python train.py --n_layer=21 --d_model=192 --n_head=6 --n_kv_head=6 --head_dim=32 --d_mlp=768 --vocab_size=2038 --activation="swiglu" --norm="rmsnorm" --norm_place="pre" --norm_eps=1e-05 --positions="rope" --rope_base=18500.0 --rope_fraction=1.0 --qk_norm=false --attn_scale=0.177 --bias="none" --tie_embeddings=false --parallel_block=false --init="uniform" --init_std_qkv=0.0361 --init_std_o=0.0361 --init_std_up=0.0361 --init_std_down=0.0181 --optimizer="muon_variant" --lr=0.00299 --lr_mult_qkv=0.5 --beta1=0.95 --lr_head=0.0162 --grad_clip=1.0 --warmup_steps=200 --schedule="wsd" --decay_fraction=0.823 --decay_shape="linear" --final_lr_fraction=0.0 --batch_tokens=131072 --seq_len=512 --doc_mask=true --z_loss=1e-05 --train_tokens=797600000 --steps=6086 --dataset="wikipedia_en"
Each number is 128 + 24 x the weight over its row's rms, rounded and kept within 0 to 255. Layers, rows and columns count from 0. Numbers have three digits each. The size before them is the row's rms in percent of the matrix's.

# layer 4 MLP up, 768x192, rms 0.159, rows 609-702, columns 48-95
101:100127109103124105147113106115166112132116137111155115182113111114096106122105158115118120139101084062103120125136143121125150182147150101154112
089:084141121119122126130130091081124075119094132132148151123155130147131128113174115158117143144140127105137100137143157145119143110099140094105121
110:134091121115149113147123149118155129090151121113106133157087118118117116134129114095144098128149135125134111179112101129103157127120151131204090
100:139105156139129080106102160165119116121137134145122167139099136110126085149119178137147120147129150154116140121111162138166144111096123115183102
097:155137117111131194127117091115126128142133135098133108167136116150121074132169112118144085129093113100148135141077121182125118113102134161129145
102:076104134155144157128109121142081147102165140177071144111123158121109149122088128112105141109174123131129098120116118091102124128178125132155098
101:123102086115127117168183128141104151131061130107104138092129098122120122135158160085125127096136109118152133148119122075148089135105124134101102
103:149131117104068131134099129110115122144162078144123124114180121115143108105148109133148117139168086108149157161158148142159129141080114156146110
101:144122136121098105137109156152151089140164151145127127135095098102137160079103156137131087108112141114147121106101148119105084106101091117122133
105:119103132127161094121116117137107147127077093134141127141114155137170115144087120188126144169097114132133131140130146108132206162142123117135109
103:128163134102114162127122125156142137131137144137172161136146136158145108095116151141106124121128143133118154122150094100109077133116113097147128
098:137141164154148115119162140155127101146114145163139182094111120128177138113120158126138142122095107136142141124146085174123086165132152089164093
103:124150123111181127139108147148136112137157096132110090137112121129116133109118127135107145079169074110126110136111113148116136127162152134140096
104:130167122126144162118124118184162141116119140139113122170128125086117151133124124115124122106129137145132154099066153113142137154122114103115119
100:150131156128168085109078134098151138109154168144148090129100141154116134154093079125119119220146135129104136104083112122113137166119151081138145
093:120085117175169162125176122133104101119151156150124130144109165112094138124099118134106156168111114124103130085105156156104129148143155166120123
093:116170144115141111153128153094143129109128106131147152155134184104170136126099124143131148150137092082119141111086090115120123095118073113137127
104:079108130146146149144159084101135096148151137136164123115132138111130139075163138128176144154169139132190116115139098128138164094109059097126119
101:154134106136126125126167126159119153169164168137136132113139152141163141120154117115138147103146129125157115147140145118144134109097108189132164
097:154119152118148167136162160145150106127115127118151142079154113128111151119135109172133106129123115175131124124089113137104176087132086148117120
103:132119120099079109100126138071120115134151142131137112113157125143099134188155109147152109104121113143138145140072124158163157129098108116162142
098:110137144106149115131116110104143110147151168083143090147098151141102127109121105110112151147116124177135150085085135098136109137093123184161111
102:110140141125128096122125170143138128152123071090156128107138112138120085147114110106145146090140067108110077152123163099117079143124090126131123
097:190118143128100124124161127143102123125108154118063140137114114117165118126158126084104153120126169154138141136129135128143147105127113134136166
102:124133128098101095108150126151150108134100083142111115123139103142086145139095126120123167123150201127156104131119154162111142141120141112176111
098:121148120116164099108111110144117089136157133080117144091157133160123163102141122099116162139161122124113119155159061092106107103105098162122132
103:113143182124143144138135086146147125080111110163107143134178122148107106108160118146135097106143112128150076131137091153102092118118119136086086
094:103126140153123133131173091139137140136146167117115168114155086146118119149146129109094126109129124127145123142104128142177175081155114142073088
098:116096072097140078130094146084131147137109119143102129118104157143131128104112137136174130111125135149110138118130120113107127101164136114090147
102:142143103166118149139110144133098168108135108099117126104140125172110163096120107100154142091140149115121145171059084150101098116121135118130123
097:124148121109129107104103109168124145135100131173078097108121143159114153096144148069139162120128138107120112134114110139137129160133132162096109
104:137147129116100100100140117161190146128129147105110095089135147132122135135144133114143109132126158147090106131143134115134139110119127130142135
107:134140116109200125088133156119137113139092103116097123123139134153098114125156132137141123127119176146107177127132182134156119111101094096088117
101:128093120117098104114128118113082135164132110110133109110093162099138137154111123143108144155165086104122105108169184109138070135139142133124086
103:084154163186120149149135160111125139126120110131190105123170159138143141145128122181173135126116107140116172118119120118155092141170111158137142
103:142174170107120121157099112081125140098151125146141116133138132137133132097107096081123129117144154102094110096141107130115083097107179118150107
103:128131137113156117152129100171109108162176101152139138093104093108151169101168100137142037080119149161151100123123132087105135132101109105142121
106:154121118128124114138130094139180136129157129134104164149119137103089136134124120111131115131116116111103141092134142173123118146151161139142114
098:147140130144098139137132153079106134096165122090107110130144116091118135169098125172124154124148105150126114129105087153099092127124141179142107
094:156168096123118097094153105118136127103109077119154126135115096139123082123138137144131120107116131119178120111136121132108128145073141101141180
094:143157106116129100138142140164109111135112121134125099121118122089106152123144124125125128192109104143136116166099161179130154169122106172131110
099:094118113081162152097173107163147111114089141158115122107126109119094141114139118103097111143117152129124139153139133100138157149130156148100132
100:114116123141139114163126110158114106141135111150132125118100125130133146158152115132138100105178099092097166099124105201120130074123112114124134
100:116143073141114089100116121174138084151135108120091104114122130104089063148135159116136111099138142115167109106115129148122156185123124109095112
098:162145132105117120151112109153152132092079103156104111138152130102112106150106117125120136141120140068129123140110113144121122120117148125122097
103:149160139104128121120100136164110147136161091101140135115142151121107130110121103076138086112163124101136094127112132140122124180121107087155124
095:120129113116130160102167090141202139120175136123128132143089156140134120167158099118129169124148113149140137140141163147145141129065135105156154
097:111079169156143106126124163162113152162122160130121121168142125103122119151137111159156103102127080150109123113117098108158080113128131085144069
093:136168113091112160180132112127075147122200100118141107096087135147166150138111136151125133138133156114128145140108070165122087143132132112130117
099:138099144168091164091086108170128177129119115128129075159102101137083145158117109149140130143114120116097144115117164106165186131135103111155140
094:148125145108140116157167143156127136131125110122137113153153200182121124147112135107153125150129140135120098115162121183164098091097138132120143
098:146104151134133159147121095127158139122126114094162125082109091116122155127172146162111118111140152088102101117128099085134136126120115131145107
096:118113108145144151138110143116132107098139128125158154125108157133185108126154143167134161101159104079163136119179188095094080125128094146145136
094:094120173156136113142120169151153157157135095116155121144111114132114145125138151112129144174170115085088174149118123109132140140148144103135131
107:129123091144112127149084151144095129115159125124117108158171109140152132117157132072165133113096104118138061136093112168151144169084150151189138
106:159097154091146165128116121109142148137106114112132073136131167121137121189096134073091128149121124111118114127123124168129131111150115108102125
096:183131121118146114128124127169160136087139132144129089138124143075089093162141091104161149128165169148176104128099146167097081156110110117092126
103:088124190118150137130107172143161165163121135168152151158121167140095116111149109098114152144145140143145163152110103128110184144140140149105099
098:107149121095076135130090109149133097107121167107139156114139143122097111124137164136126152135101094146116131180128158156137176099116112143130131
099:152130102110099171113110126085117135132155166117177130141131121148159153148114160151089083138148173137097151146132144119107143120147127112104127
098:129142120140170136119124162147126135113111113149173118129144108125106138133145105116139154128123096127132120147113109152149133150167085129149150
092:130133097158142188104110117158113138155145101128118167111103079131154136140180168131096131083116102103143162178140092108130109146191152111094134
105:150135106110113077115113152144143162144136109172148141173094119139112150100070119138123100122093126147093104091156149104152100131130073125137119
101:125146135117141108106144129146121139147118121139097118102120149133135114111159110108105108145160139154131114087161095176127161167122098122084096
102:111149146155082150109105140117184165151173142128077137145147077124139138113125163108122117112132168153156077145105108146124130103140154095130127
097:152138141115133138093134112143152123122158155160094142075149116089148156137091120110104084104139114157103124159119148127167155086151179115136167
099:154117071126137127134137127142130168138140143172134193134097125078167123142127104141100119118114114143146132150092111147138174104137138126075104
101:129147125121121073131156130096123114118141176147168138121134173094110139103112121165105128111156125159095111118163107115138109149077143147167117
098:138137113098135172177155119136104084169119116137110167159095136122150122136108098096149140132117081160142115141122131154070159131153088175152124
099:147125141159107096126147130118114141099112111128128095157129133118120080168119109151129155109138127153165133133112161124087154159144145079144096
097:127145126157144126136139158093147136144114110141118109109151136176056086138136108109130118126124138113155115152140096156109137110091121116127145
105:150143109148174132133090127115108135133093174069113145118135109136138108116165134148106089083132097157128120140152099139112091152124131116118155
099:095134111131093138141093161134191142154144136150170129130161119134112125163122114123124154150117083142180122139129153127169138178173138134097170
099:127098111138113125111112115138118119141130085127118156101143152158107175097107133081139156089136155156121091120126099113152156116117114077113110
097:111146130169090150157132128112146139129105125088130178172139143095161093112113089119167170118102134104111111076163121092120126105103137134130100
103:135146091151089170129102124130126140150125134147108176150132130114146113118136151063139122108126143154151113184159134131125160130168148114126146
096:111088116110186095109126146146114112123111093137165129102150120143118114112112150107134149132133108131149119084141157161179115090150070137111132
095:110146125097124143151122144126110143128126104119116110090085172186126100129120130072143109110157126087140137116091164161113102108116134117089138
095:180081141120096132167145169119078133139129150151178158144128161158092140114129135127122117107124127118107126131122108122149097107156104136102120
103:165125125088176120142097111150123127075133142089090155128136123098145107150131130125107166129079118124103141150139110128127108099164153117115150
107:118129151148119124154168167148141123138095132144086110146097100164132105134170119120099140102107167149125115135133094169145131162175168137125141
104:132118107122123181138111120139149141136150128114150105156114158115121103113167079106115131097140112152144178139151135170111116148093143142086158
103:150127158118136128154076122137110128124132095138093163158120119120141109121134101153175161107154071143129138111202150133118144148111116129124157
103:150130122110140134146126167118112134139120133133141100132133138113093187132102115152106130135131143167038125136068113143134131115143169107154118
101:114144091122120104150133127138119116079125123105138109099122093112171126160129121113151117172118123138078096128147115173156084122100110154099158
106:157129126136126088151136160149111118094127162164152124098113128141094138090129146118132099133106121129133149144098088111162114105125125104125101
103:148096085115160095125156091157112114098180124111109118146144132155141173126111126099127146144131150146125154114110152110100170097142155126100135
100:149098105122133135139120116157153096118158104123162164103144132106123092120151146184153169101129171120177140135106103175162102112113132148163083
106:139144139133097096129148138150088109129174171072097084083124126164126162163143115125135064140137132090108150142108149123099162149144114174142145
100:107118131137154112158149162144141137118094105132106142129159132145137110148171118094145145111110110118128110097116116134120112104155104122181137
103:119145096144163139089110093152152129090126116140108121109127105158129145107121076154103140140121117117143118089143134126154105152101073112102157
101:156175120057110088150133147141138160094120106149172173148118121159163143104148111128172121147110157120144143117137104102141172102092116132116108
093:107165082138097123169136103143134143123110138137119166121115114099108132154130137156086113138137116147173105151143120157111124129100116118119103
097:123142087135143118151168126151118156112149110157135121122130156128135102090122145104172143115123094136154128168131129125107134169071101174146116
# layer 4 MLP down (transposed), 768x192, rms 0.146, rows 609-702, columns 48-95
096:122158091070176150108152108081109159120101107127130094147162107124117091110124131139119094142084113117141110099124135133147128114169097158194136
092:157107112170106136137114088128114190139173097086066157090100177144136122169127088110150140110103135113126107102153120105107146118139131118097138
100:146126087178158124123092139124173128096138135113113117145141137157145095110109149178108106145120130118166111085188142110108150104137127156121123
101:084139150174122137126155114165130168113127096131138161149157124099123142145128161134126121124121122138122095128109164145089139105105126128108153
100:130148124096101113144120098070122091148148140127127065131134129095114143155172127154145152115109113115120085107089081135118156155134154096127148
103:093109159140109128104100157171128155117150166151158150138136158155155139141151142160120108086147155137112179151091180101147120102137120153151089
099:142142119136172112099165150106126133150110156156124121151126145125119137150181139125120175155124111148129055158117115080164131160102148191125125
100:116141156142138089139138148097081157179097132121120124138146174163114131129096117138132143122170149186187126130148083098126100113157161124120125
101:136081112130165132163110105125100121110108168175143122078127144115139114108177159127112111101112129155125105133117089131095140128115145142088149
103:139120132122102133188110156138155157183106112157113089095198141181141146043115116137130140148101144111112145126137072110162154152106111153151138
104:124145089183123130164076127147112128104090176114107117149183128095134128118118130121089144153108117135104114150137141130123133151138146146133153
105:126157160098159169125141126159140124159105113098146147094137101118113128138105143133167104135129149136128138094117102124132073131122135124134123
102:138139108113111157093100158180144100125129083126129110165135107156140133098129120131139115115149115111140111131087164120128114140146136131124063
103:146161105097112118122166150135116104152149123123128173124126093148137151088117127146139112120082090162142083135120094105103119152120116140118125
097:133150132138140162103140115190144122095110123092153104127118141108163126112127141169117090168124127122155181117122168143125170150102145120131120
096:112120146100150121140142102107121135078175124135148107134111154118120171085164125107106140147145131091124118157125125138109106096119070099141183
093:132173168137134133110111106094133127081140164094125110134109139137109130134120138084122094133123116136142142099132072134145104130114172119109139
105:103110137138151124098096057109129153144107124128141127121111155090119127075131167151189138160148146109171155099117148117136087148117090135165122
100:122138149116148147106153121167111164095170159126096144137126089109111106120146135153132176176102122061120138119105151116100162162140144143123122
097:099138105121102148124156165108144083123100160134135147113143071166116109117119111110134129148129115123151152122107125123130165141130102158142130
098:149113081123144145142129102133120105124098133144135122083158109116113119066104104162117105137115144135122148161146150169118146112128152180091104
100:171115144096165136168144076098145119152161107133163108150141138107101121090133136132077162162171086133142157108139128133139133151104102125142140
100:109145145117098100125127143083112161142146105149159125149152121116076106164133114127133175103171092113109133114155148082172116160123147140159135
097:104110132129119127105182180154114091157097117092078155153129150171124130166144146155150141148135141155100131123143139085109150116118163120152151
100:103105162093117107128131134155125153090132121094081117111121142170117092135126105142104162133159125129088096151140172146136100127174122135144107
100:141141137131150127104088103115121139094152122093125183141139088138084138131136113147136132098149095122122128152136132128146112155083123130173151
103:143145069105125110133132110120137131125112126153150120113101136081132154088123141163148114118148112146087116123127173159106121127147121104117141
094:115148161157138132138166162128138127152096146121072162150105106198152159140134120105122112111114143133120152126139126139142114097161093122107143
099:134093150112111093145132089107149171124120189150144148088138121129113137158165177117150135101154127134141115130093067146107113119125134101140118
101:148144128175112072144133179105123133080146186119130164119126100105127089122121146110110140124148142151104090127153147097140115121082184086113084
096:118137147157185133164163172149137093152143142117107120142166148164146103106141102108132094090107132123132116145093156146135121156146156114135079
100:093134143139122139094084148094122126141082091135117138097138145128109146149129148139133129173152181127143095134150130101093090141143156193113130
105:124120086151133101126125176129125099134085164114120083106110110148127143137144119156079132137133138120092157107097134100117106138145163117128145
100:091116113144075093111153139116093107149130130155140115085098128178162145148147143123077116138116176115135150129113204146150126116121161085132114
102:121103163136093100147120111146126162120117130136144133125051141102135137125139159131127139164099157130151093113135120100110150147111121116127104
101:135146155148112101116152097092146116076109129109152104117127116094179155125159143121131154112165129115157134140121161144081132119175123114157154
103:096106117122146133134132132160128082143149143126145107101138112118106095097170153116142097134131121091132127137138175153107154141135120124144154
103:137135111139137081100126069114150125154111119120162149159129093080111135135153147159180165153077152139103126103136127091152132118083137135131161
095:158148139145105119114141112125113142112117152074159131149163103107133162181118096127159163145126166176117125113109138142116126114137137128112165
093:087121150076096125129120121131120169118125148129131175110097121129164139122149131119127109133066164148143159113138127103146133128125084093115119
098:134114149152102107138174134154123134115139133149110123151113128103151140176162158102132129113105148117146111153093132129163132160067095093139100
098:076123147150112104143072116113092142098160115094113064073102140178155131170159140137139110105136124116098100096138138120111141132147124141143085
104:170115158108156160120149107131119091121134120141173122117150118152161115121123115120088122165106113151132113139153108160146123107139129116146138
102:123141158146107106156121119166150115138138097141132172123121105096113143169083156130086120091173126131163120138126122139101170114115097093166101
100:157148151140121099129151092091155147116121077130076135128110113065134086102134068147134129133163176089150142140109130138113153126130163145113142
100:109131102174116138101154147143127162125120124123120129141141116155170143115183157150146115127152172123129168135117112102119125130131174125097103
096:133130135130119147123132094105167106129118089141126139131124142121101099148111133102115132129149169096121121138152158157125132175093108107159126
096:143123154157103146129126139142123160098118106119096127179079123127136151158130138117151119112132134139188135109132102131148111084147108132167148
096:124080108128159154152127095116133110119124143102141122101102119179066142098165139137098102104138140148126167130147123119107135124111156141149111
101:098163127152128135144088089116108137138101081106091122150145134139086147130104114131088139127178121104127119137123088114167129117149113141138170
098:124137102130064149125066161116141119140087128122137109107110175115119125113134113065121082097152122143138123108122118106134150126117087155114119
095:102110151150117080148163086090173144123151092148116127134138134161122121171090109090127136122112090130088126147133110119176163118146124136134121
096:138123135147132114102127093123112163123145190168108139148162116114130098090120125088148087148061139139091140127148107147130154092074093123119112
096:162142122128133142112136128145106135100131104138163165142134126120081115135116130127093136166138045097060136146156149138142153098087124163139123
110:129125090096139142089146067130150133172165074135134114147145089107172146124146098138144161158130115172101139107131148065124101107118109138148138
103:131124150181101111145096082146135133127153129135161118117135132128109137128112148160139138130155090093138128132135097147081128127125151122144148
095:140143144125148164134072128129152097117092181102125113171120149104093094119134161105124126121162108093106135155084110128112129133127095141106114
098:082120101142154094091106145094154157127142103132140168146065155205139151129135152114097147143177118119161178071115126107119154102099162163117139
100:099159121142223165147176163090170110127110145145100117109140103125086092125098115122147136112136163109143122092173105128126126124117140173092174
100:141104129152133116117139105140139157155105114137133124126121114151162139163108109127132103105143155120145090133087146143145127124123103131166171
099:139108144108127101129127136136132153126093163155132142136073075146093100095128125126097101155115109094100107141137145111116158129150173107089133
096:141134120121115104146155086120130114141156118134099129129102161150118142148137114157154107152106152136133114133183194127168137105096152200149128
102:167134117160121149130138102151107086118135107137089113118148066154112125127123114137137089110087132171143083142131136132104151129154135129150120
103:121099162126146134120160097126137150138096153126190129155126076154180118104126153115135157108133068127100148138086116145143143130114131138180202
106:124110081114139099126102139115134106167120132126148133134140134126107106122197148128155123114138161114106162118124112124126119121119127140158067
105:121099114098121127148118127167153107096120131123154147108092100107096164116141107145082079115140142189126161109156155174121126124143112120143111
098:152104079103150113111142137121164139105119131183164174125119099108126105136112121119076158102138166126130143112135119161130135068101121143119154
100:147147122103154165118109154157088114106104149117129103158098151082101125151154160149126144134089089146089142139149127070127114106122127093162136
100:129134140134110130092148093155156132152116121192132143158110144100137123110091130116131101154123130180170113082140141140115194138116127138128075
101:169088112107092138124129096126139121125130138147146151116134130140147126157110157120139112094135131153154114090107131133097071125098074154156126
097:160112104131119149153123095108104149158137136109094161147150110129117095122176091129107148156134128110122127105104176112122106124086138132152100
104:149163066099151156122095121154147135129090114121155137129129108093163098108134137114095106080131129149111097127109139152130110105108125137124151
097:122117124136114097163148174116122104181121164136155165117136182117135111165181145142128154137154061138123121107099154143132088111114133122157148
102:096135108130128159138130130143147127163134133112131162127127157142122142127109169115118130121112094118157184119171103138153110130136118126137077
103:109088125126113140080142124116126153113143149120104110108151089137159104141131082146121137117148126136174118121133183116130115095136168107153139
106:132104152104126119156138114136054142141100142146124088140098091173109118094162149096144123141102104097135142141143140109160109119151193129151087
100:153106150138132134138129114146077139137118087135163174141112145097099137072136065138141125146128128117141139108076114078114092149125109120170126
099:111144136164120138157149144162115106076140193120152163133097099157133140131144098130114078096172197123143129121113106124127154124156102096110144
100:142140119107126146151127118111125149144151126127168116148119148161108135161148145125113091097135100132120117116145155123151131109122119127145168
101:138138093084121122146120128102125152151093146092108151112107113116137083117149130136095126113112165114133156128122172131174125092114127131147106
103:114115135143134166104083107152092147141106122125175110127161081092126096126172164154137132133105124120166135151122096148123125134172138114124126
104:129127083090150118114081125142146152113096109107164165143114103096134105095161119137107120167142171124104128159198153118135143100153111139127092
101:098137074150117122129139094168131116132123126137106113126140145133150179136130121071137110131112103127108132140152157119140109115110147140090128
103:127149128136130124125140123083129113141142103175132105122122128113127161097146131134143140123122140137216149121135098154164092173120111087112132
104:120127091123127145124091118133136115106174146149144113138130114105154092077104111132128128121127103159064129134136119174130133127160095128167120
104:139118138138147131130147136112067115071121132121160181106138077120139140133155143114155091128123138170123111108134111151094128170179122181115133
101:136090121139171094093120082143103104124103162133104142117174123132136112150143170135117120144122120145133179107104112119121182125118138169111144
104:123115116135077102144141152128127122139130127113127101064133125103124156182170125133168123146117104081155125114106114119105100096165132102145152
108:154129136146182077113115102139135110088150092069079125113112125125146140125121156133108146143127149144150162147154105138119086129154146131163142
102:126113130158127139175145088093135144120146133128156122131120148140115086147159083158130145148140120119126073145118108105115096127124126145085139
105:142134099153087150121111107146140130162113164144127138115160140124121124092150160110135153172111112124122104105119120136115146115128051129105138
103:133130060132150136130105095109161117134130137143147129119139094119120123127147140147141054136144109132122156079168143119068116143148153158123094
097:124136167152087104162174114148128177127078112111121161139144111138154107115132117111144161129081138154135147150154076111115161105112086153135130
097:150132149111159131137147098155166141112125138147144100127150130127133151104137132123144130139139126141160146088128146127132148096122091121135116
# layer 4 MLP gate, 768x192, rms 0.164, rows 610-703, columns 48-95
090:123096150100107155130138137129168172134135171116114134103125092139152093111125115146135129122167145157135168107118100122157121153166117135160083
103:135164136132133113145152168093125131146130134110150102097162109131134104109138158158128093093120096176118137149135124115127127103081140064069172
103:137136099141088137190130082092088121146133185134183145188121145175089142101145116080159130115126124141153122142138099099151126123125150132123123
096:114118121189129107116094172173139106123156114180155079096115071147146171126134151128092128176152121126129127145126137081122092129124160145156142
103:102145087143129130075112116135136126102114121124146103131126158117120183122120134134104124151111145115090115130088142158101111111150123163107166
097:137121157085134125108119135154148080096149124147077106131157107116111107108139134104128116120125104137104132084057120154084157071090136113140152
096:124071137122140148121136102174160111123136106107128148146103148100102166190164135126119119153078140097145113124149133177109101101133079128151064
105:149115085116155103132110165121076135145104115114155124125134143136139105122183096116124107134138138189115142153141097157136162126143090157059130
100:136141126126085115151111158153144179132186093136133097099160084140143112138103163107092113142092137107102116142135146101130141126117096126103134
105:117135114135135148120120155123138124129113133172104137154102149166125119147088097138140142128103143149163118147149127106090133129136148107130115
105:134109118131134161143098162163138118097145114125136112127142181151146160123175161143150132117144138094160120082132146101138125131099129129135061
099:086105111121120121088114136144173154169135107118077107126138167134136148095131109125121169152104121103122089151153154144153133090097134174159166
098:105151134133125140138151129125080128104152124115127086149119087144102158078100122086076146135084104142136120153106115145140115127113129125087107
102:127125159113137126121142154200130118122098100117147144106089191138122183173143140160164097129148138108143116126091135115136143143131140070158151
092:146176096154174150124125135122148134119153142131102127167097093121106113125088104185100156134075132103100118133081143134103110131090142154159118
096:169095123120144095121083112157144108118153145169093115088163130160092138152122108115147150126108122128121069142160138124151111107183120157176113
104:121141119125085132163123121156098122113161124136138116127143118146157130142101140119131143129119140162131099147076126096118177094075115116131128
101:124113119125119130126124138151157150141123118136123082148085101117138128112115123127141163127128131110065187094146101148116138134153112129129123
097:139083108074064133141138113174131131098147105127174145112152167136108110108124117149109126160128132166145089145176170119092153093179149115120141
105:151115132120080101100109134105085137175117128161109085162135122156104134153126152186118087082150124115115130138082163175156174121149138135155137
101:132133127120155146146127068132120093129138131144162154118127122125091133124128170114139123129125092112103154052050149105161140158112125161153118
096:080139140093111110103113133123121130100152106095123098102135097086127130176125161111107098142152109075076107114123173127121150105187139118145133
096:142112137145168131118051071128195108139178132118159135081106147112159128113115106105126144099129076119129098097103123128099139095133110167141103
103:143165105119106083150117115165142118107152117170092121156172152092155108153096137118083138134136097153126118199163135090129130137116127126104111
105:101149164094095101162135132136129129119107129082122127139096136117108138151160159114114111151135112123123149121125083112125141152085160122117097
100:112158128169145128153081096123125124149138156114113135127103093084108147131169119150107115146166083100144097081134113149102118077127124127125080
089:173141166129161112174111162120108114113116141135157115123119137091128123116145135161192108113123125128108116086145112141091135153116116107158171
093:157064108131058062177105122127145147130096114120113129141080124107119086125126122109126145099119134169115138128126125140092157112139115106054138
108:137168159112091139163156132121125106121095125110098114091107136104136137183205077129096160126106135089118104157133155138128159133133152145143117
100:123122112123097141081127103126118110113151177103067136118150154118130134126164153110170113151114089185163095148121137172121135119132091167156136
101:126159093111109132116151118101142116115141149126140134186132147126139111149125154118142162109085119062094173170156141166081179144118145125135068
102:107112126158116120193146133175124098153122118144096115116105111131152136131143147146118111100143133141136149096125120133129158120115146126142138
099:136103148113135093149126128159085144142140145162145177121138159128119111146130089149118115119172135146153094079118140100108157117112098120145111
101:098133123139122144147121129131132169111147167113112115128100129106110119156141126108077097135146147123155116152122140175115195126118087111085067
105:074106095143121102117138148120140137133161146135139119133136136115137104116116131109101117111105132164148112101114132137123140149137148167121160
104:145160141115163159160141145136123146148187132117144124098129122140148149152163116112109123087123125157150146091135145101161149153124115098097082
102:119104108176159121136133135139098174161133119156140155121092110108174124100086097159059107099162177153115164111128145111120112117124149130107174
096:129110105116102123127134125080120149094145132149153120156115125116133140125124114085116162133165160117108120100129080106135107126102100207126135
094:092122130121114170125101129126159085158129141163128178169119137104110096118162126156108126163118075136108143135154165105137150085117149143131147
097:127118106161150154110131133096102135136102136135195159125145109099099188158113116132104148144096114089141141193150143112156108100153103117156127
103:128111092100114093124172095102113109135109196134111137162093156120128145141095129147128151113122184119132104158114085135117145103192146122102120
103:139127119120112090130145153151134139105134146141127135186194119138112147094120172156174104110131118130127123105134119113150143130116116118086114
099:103144152109100168104097109125169135126142125129136158108118099121134125133129100124131146094156128106126104131119105131112128127112130130150099
099:131140137084119096105127041125149166147114175133100110103128100101178111138150155122105130151117145108111173118153115126107121157166144131138128
100:105125153133164142124133094111117140134136141103137147130147136120127124149135114132121126096073111096127135166122137136172160123119114153152169
096:115119119136154139133149141132159132137099129109146167121143148139089115125071116120085134100136091132125125111095148093130140114130150153121142
098:216163131137133125136104147104106130107136105126111174148173124142109145126139117143121120185140153129087119164097145142077108117121142102077117
093:126137124111116121168147095147096110115144094095103142127110128124144094121112157147113138134114111115160097113147138146140111125135146133145144
098:136105119143103109137082148160104180138095169136105110140135123127097131151158094133115146130150088151132123149151131146132148158184100138125106
096:153086120137100120118111164115126161148119150146099164082127138106143123103112119155097142101121101128106118135118151099136154120144125129118114
098:074133118131156111135125139186171158124100134139137099107120134133133157068113117087157147187097107138160139119120117145156164156139112116143151
098:114119093119178114101098124136091117134124146155113150159149167109124137126115163162154152108133097096134162102068122119106095124090134096169072
096:111174120095124112137121114131149113157181118118156086152153106151107135096140159146143126110165110126082142113112155137149167157137147131134109
107:112123126168168159122111161102149174110121168175143135122060099138144109131110143127152142132150141147098129191146085119100177070143156117129150
104:096153123162112171145158109142103181109078182129144170137049103090126120082144147159138120116129128180187106132129134095112118139101156110106169
093:124144139152075091151076110119172145138118134155137141114098105118153123100114163114146137140149154100128093147124094154154139158129125175117101
107:156143051127115146103189069143100108102133142106160113112114108195107144124115128129134117133132115134094086110147123130118114120138130144159135
105:096123116119142111085126136123142152130096097137114137112151150146147157152147149137146112174121108097083163102060161159124127164134146138162124
104:085082177180139146146086153146134171133125141141130154105096145123181130152121110128110121147110134171155118106112125118098091102125131128130150
095:135146143149100160116127126096111097107154112106142106147166151130133138162093155135115132083135113104147138158119150082099133108154116134139135
096:099150122086131177136133168110138141136133100117106168154148109130120123085101116145091137161151132156195178129115093110113092103104095110138098
103:172140091138108110115140119131126117134131103145125105144119113123134155110057145112116104108063117154129100147144131089101130115107134107129128
102:115150168175101108089117118099121119148143125099122128160152133149133153129111118143153134100171102185081137136078123119195107122166111112154135
101:132117124123164134169119134129105126118151121123131099122152167157128133111072095094104132139119095134156092129148121109119119113201130168114167
102:130129129113079121111117162133136151122162166149146100109104118093146098126073144115119139144148119113122130079113160122136156127083137165082127
096:153121079131125138108102081110124147104145144142162159097095112082119091106103100109153119140111099131118157154123133146134103095168129101126133
104:145133129090169108160126113118136113125115132103106083109073097137107135124148122120170175116156121088152122123116140154133143126142111125107106
093:096112110149144124105180115135129152128098132132117120113151094137097175107144169164135082130107112128140143129104136139116101123143156133105124
104:131147154091109166146119129128114135075144151101106097136176114138119120142145095181170085150130132102158143115138125167121141139157100150100073
095:105111115157120117115134137120136111136127126142130101131137084147142109140152095145148130118116111121133100119105154136127140164147140132139192
106:152136072128128102109131138066113129129142157087131109148126118103127134156100072142121121155098126166073082122118132093114113088117121119112109
097:084121130115129124101105152137090101139154094061127128121098148116138121109100120091140088138136109133096130133119128113098105124115128131113153
098:098107127119184165120126162111139114146134185146110119129120129130131110082119144127107168147138114120118079105102088143115103187125109161154123
099:148102090130140115151113111118149118126130101084113118144118125179165120110136081111137114132113121094135113120119163112091141123074132080112135
107:160092131134144116081124119136129148108131168162128142141149144136084104165142118158131150134160161187137134133159117110122107086128104092161095
097:152128121143117139121131060157136101136108121135116132160078132158153137094112121143114118133086125119118150095098110102138106175115164147094127
101:162133132163133117124117087141116076103147166140157178128139078145102130129134108145133127119147155081081110083113097146117127149148116105120172
097:159137098131112121125102140166159140106082145144111117144158133143134189124115064160128135092126158144140164188127104152142126137165131134101112
105:119113155140101142096092116116124106121149121124115129141128118116103113128101133143111125110130133141067144114173127166112093159127169134176185
103:116166107111103118117190116127140174096098148102141134133114100095139133073112123154064138127121115152096117108087072125127111147111126084107134
106:105126149141123104124196144132161130127128157110142132123135136149121143130137175153105130088153100079126171068136117159097116108137128126127165
101:154132127177146097133128127140106111138130124096130144140123109128179145161109116150180138128115129149133154135165102137115113126152145180176129
102:097127136103142128138155120089125144076116152160096112124135096119116115155131126129095132130152144134122107153127138124119126086137125119124121
099:145123075126157101174148082124116143121168117161140111107135099124157142132155124121182139121096136174118115125139061146155171103119168153111120
105:134141121174173115122154139152119114151084094054123111153144140108164104155134115128105128139111114145112111100137116088134164135149128147139130
098:140136108080115136134136116117161145101155152145154103146141125093129158118137118135119128141159126096130111134129104108074132163163150142119145
106:088107153083117126104129135124131123107137150174125089106087148143106167127136117086098123096154155140137130078105119129138144158180080135114122
109:119091130114124165127108084113153118150108083136142127172118102099147116112105132124150133100105118159133123113114113152130148077097111119105143
096:124177117104106131132115140066138122164127175150131140127128128109117136082096174144133136114120119135124136150142119130096102180089145127166129
100:130113123121138118109117121129112112134110156118111142118111149173117123097080163094141133147137121117128104112090143142134183147084095126121146
105:159105155144141149158109118113118098145131153126085113144118159126103105177146076099117124097058131173134127134111159110137098136162120124075135
094:095137167106130152135126148126139135109130132145149121105136155094167135126124098173137139140109174077124111109110166145117116107124120104172117
100:128111145095173107134157126187131149141141113160137105184140089120094115115138114120108150120162112139167071143152122089120126062148111158122118
096:122102129139155109149173146137176162099145111125121142130084109134148160154155126158134134165109103130152123099113163114113153135110135128151079